python train.py --vocab_size=1424 --norm="rmsnorm" --positions="rope" --rope_base=10000.0 --rope_fraction=1.0 --lr=0.00631 --beta1=0.95 --lr_head=0.018 --warmup_steps=200 --decay_shape="linear" --final_lr_fraction=0.0 --batch_tokens=65536 --seq_len=512 --steps=3042 --dataset="wikipedia_en"
Each number is 500 + 25 x the weight over its row's rms, rounded and kept within 0 to 999. Layers, rows and columns count from 0. Numbers have three digits each. The size before them is the row's rms in percent of the matrix's.

# down: layer 3 MLP down (transposed), 512x192, rms 0.115, rows 507-511, columns 128-159
# gate: layer 3 MLP gate, 512x192, rms 0.131, rows 508-511, columns 128-159
# up: layer 3 MLP up, 512x192, rms 0.127, rows 508-511, columns 128-159
down507 104:498503489496501551523478537547492488493510475520506513507490508498499496502566518488457477518496
gate508 099:506504497455501500497482523526529532458472535549511498568506505507521535465496522442497507507465
up508 104:507503457461486489479491510503515507463480464504546526491523487504478506478451498485469460508499
down508 100:504489451480463457501497554521527492492467540508463529559552447535459493497504527468479503497506
gate509 108:545520513534479493520539506505488484492459524498484489529517491530522505517516528521474475503520
up509 105:503508481454514471477490463481495458507485489463479468457547455522503468505528512484456463454504
down509 101:467480477518524467505532492494481497497520531552532464479486505494552491504497525466504515522463
gate510 098:517517454498517501495471452524529544516534495519480501495514563491538522503500482513487480492525
up510 100:475503486486518507527506489471512496525456545495531477494499557533489515525482492515449516530512
down510 092:548548493508529485469478531523523508490517510499492487527474471460486462481506484450534504476513
gate511 103:525481515457513522473499505487510463521480524533514502509539503493494499497447508524501533501495
up511 094:515449489489495512516495483489508449499474482521523454532539526481514507514448488514490530524548
down511 096:496523431514517515486522489529481516530522477511485485474509472467522502502522445541499501441483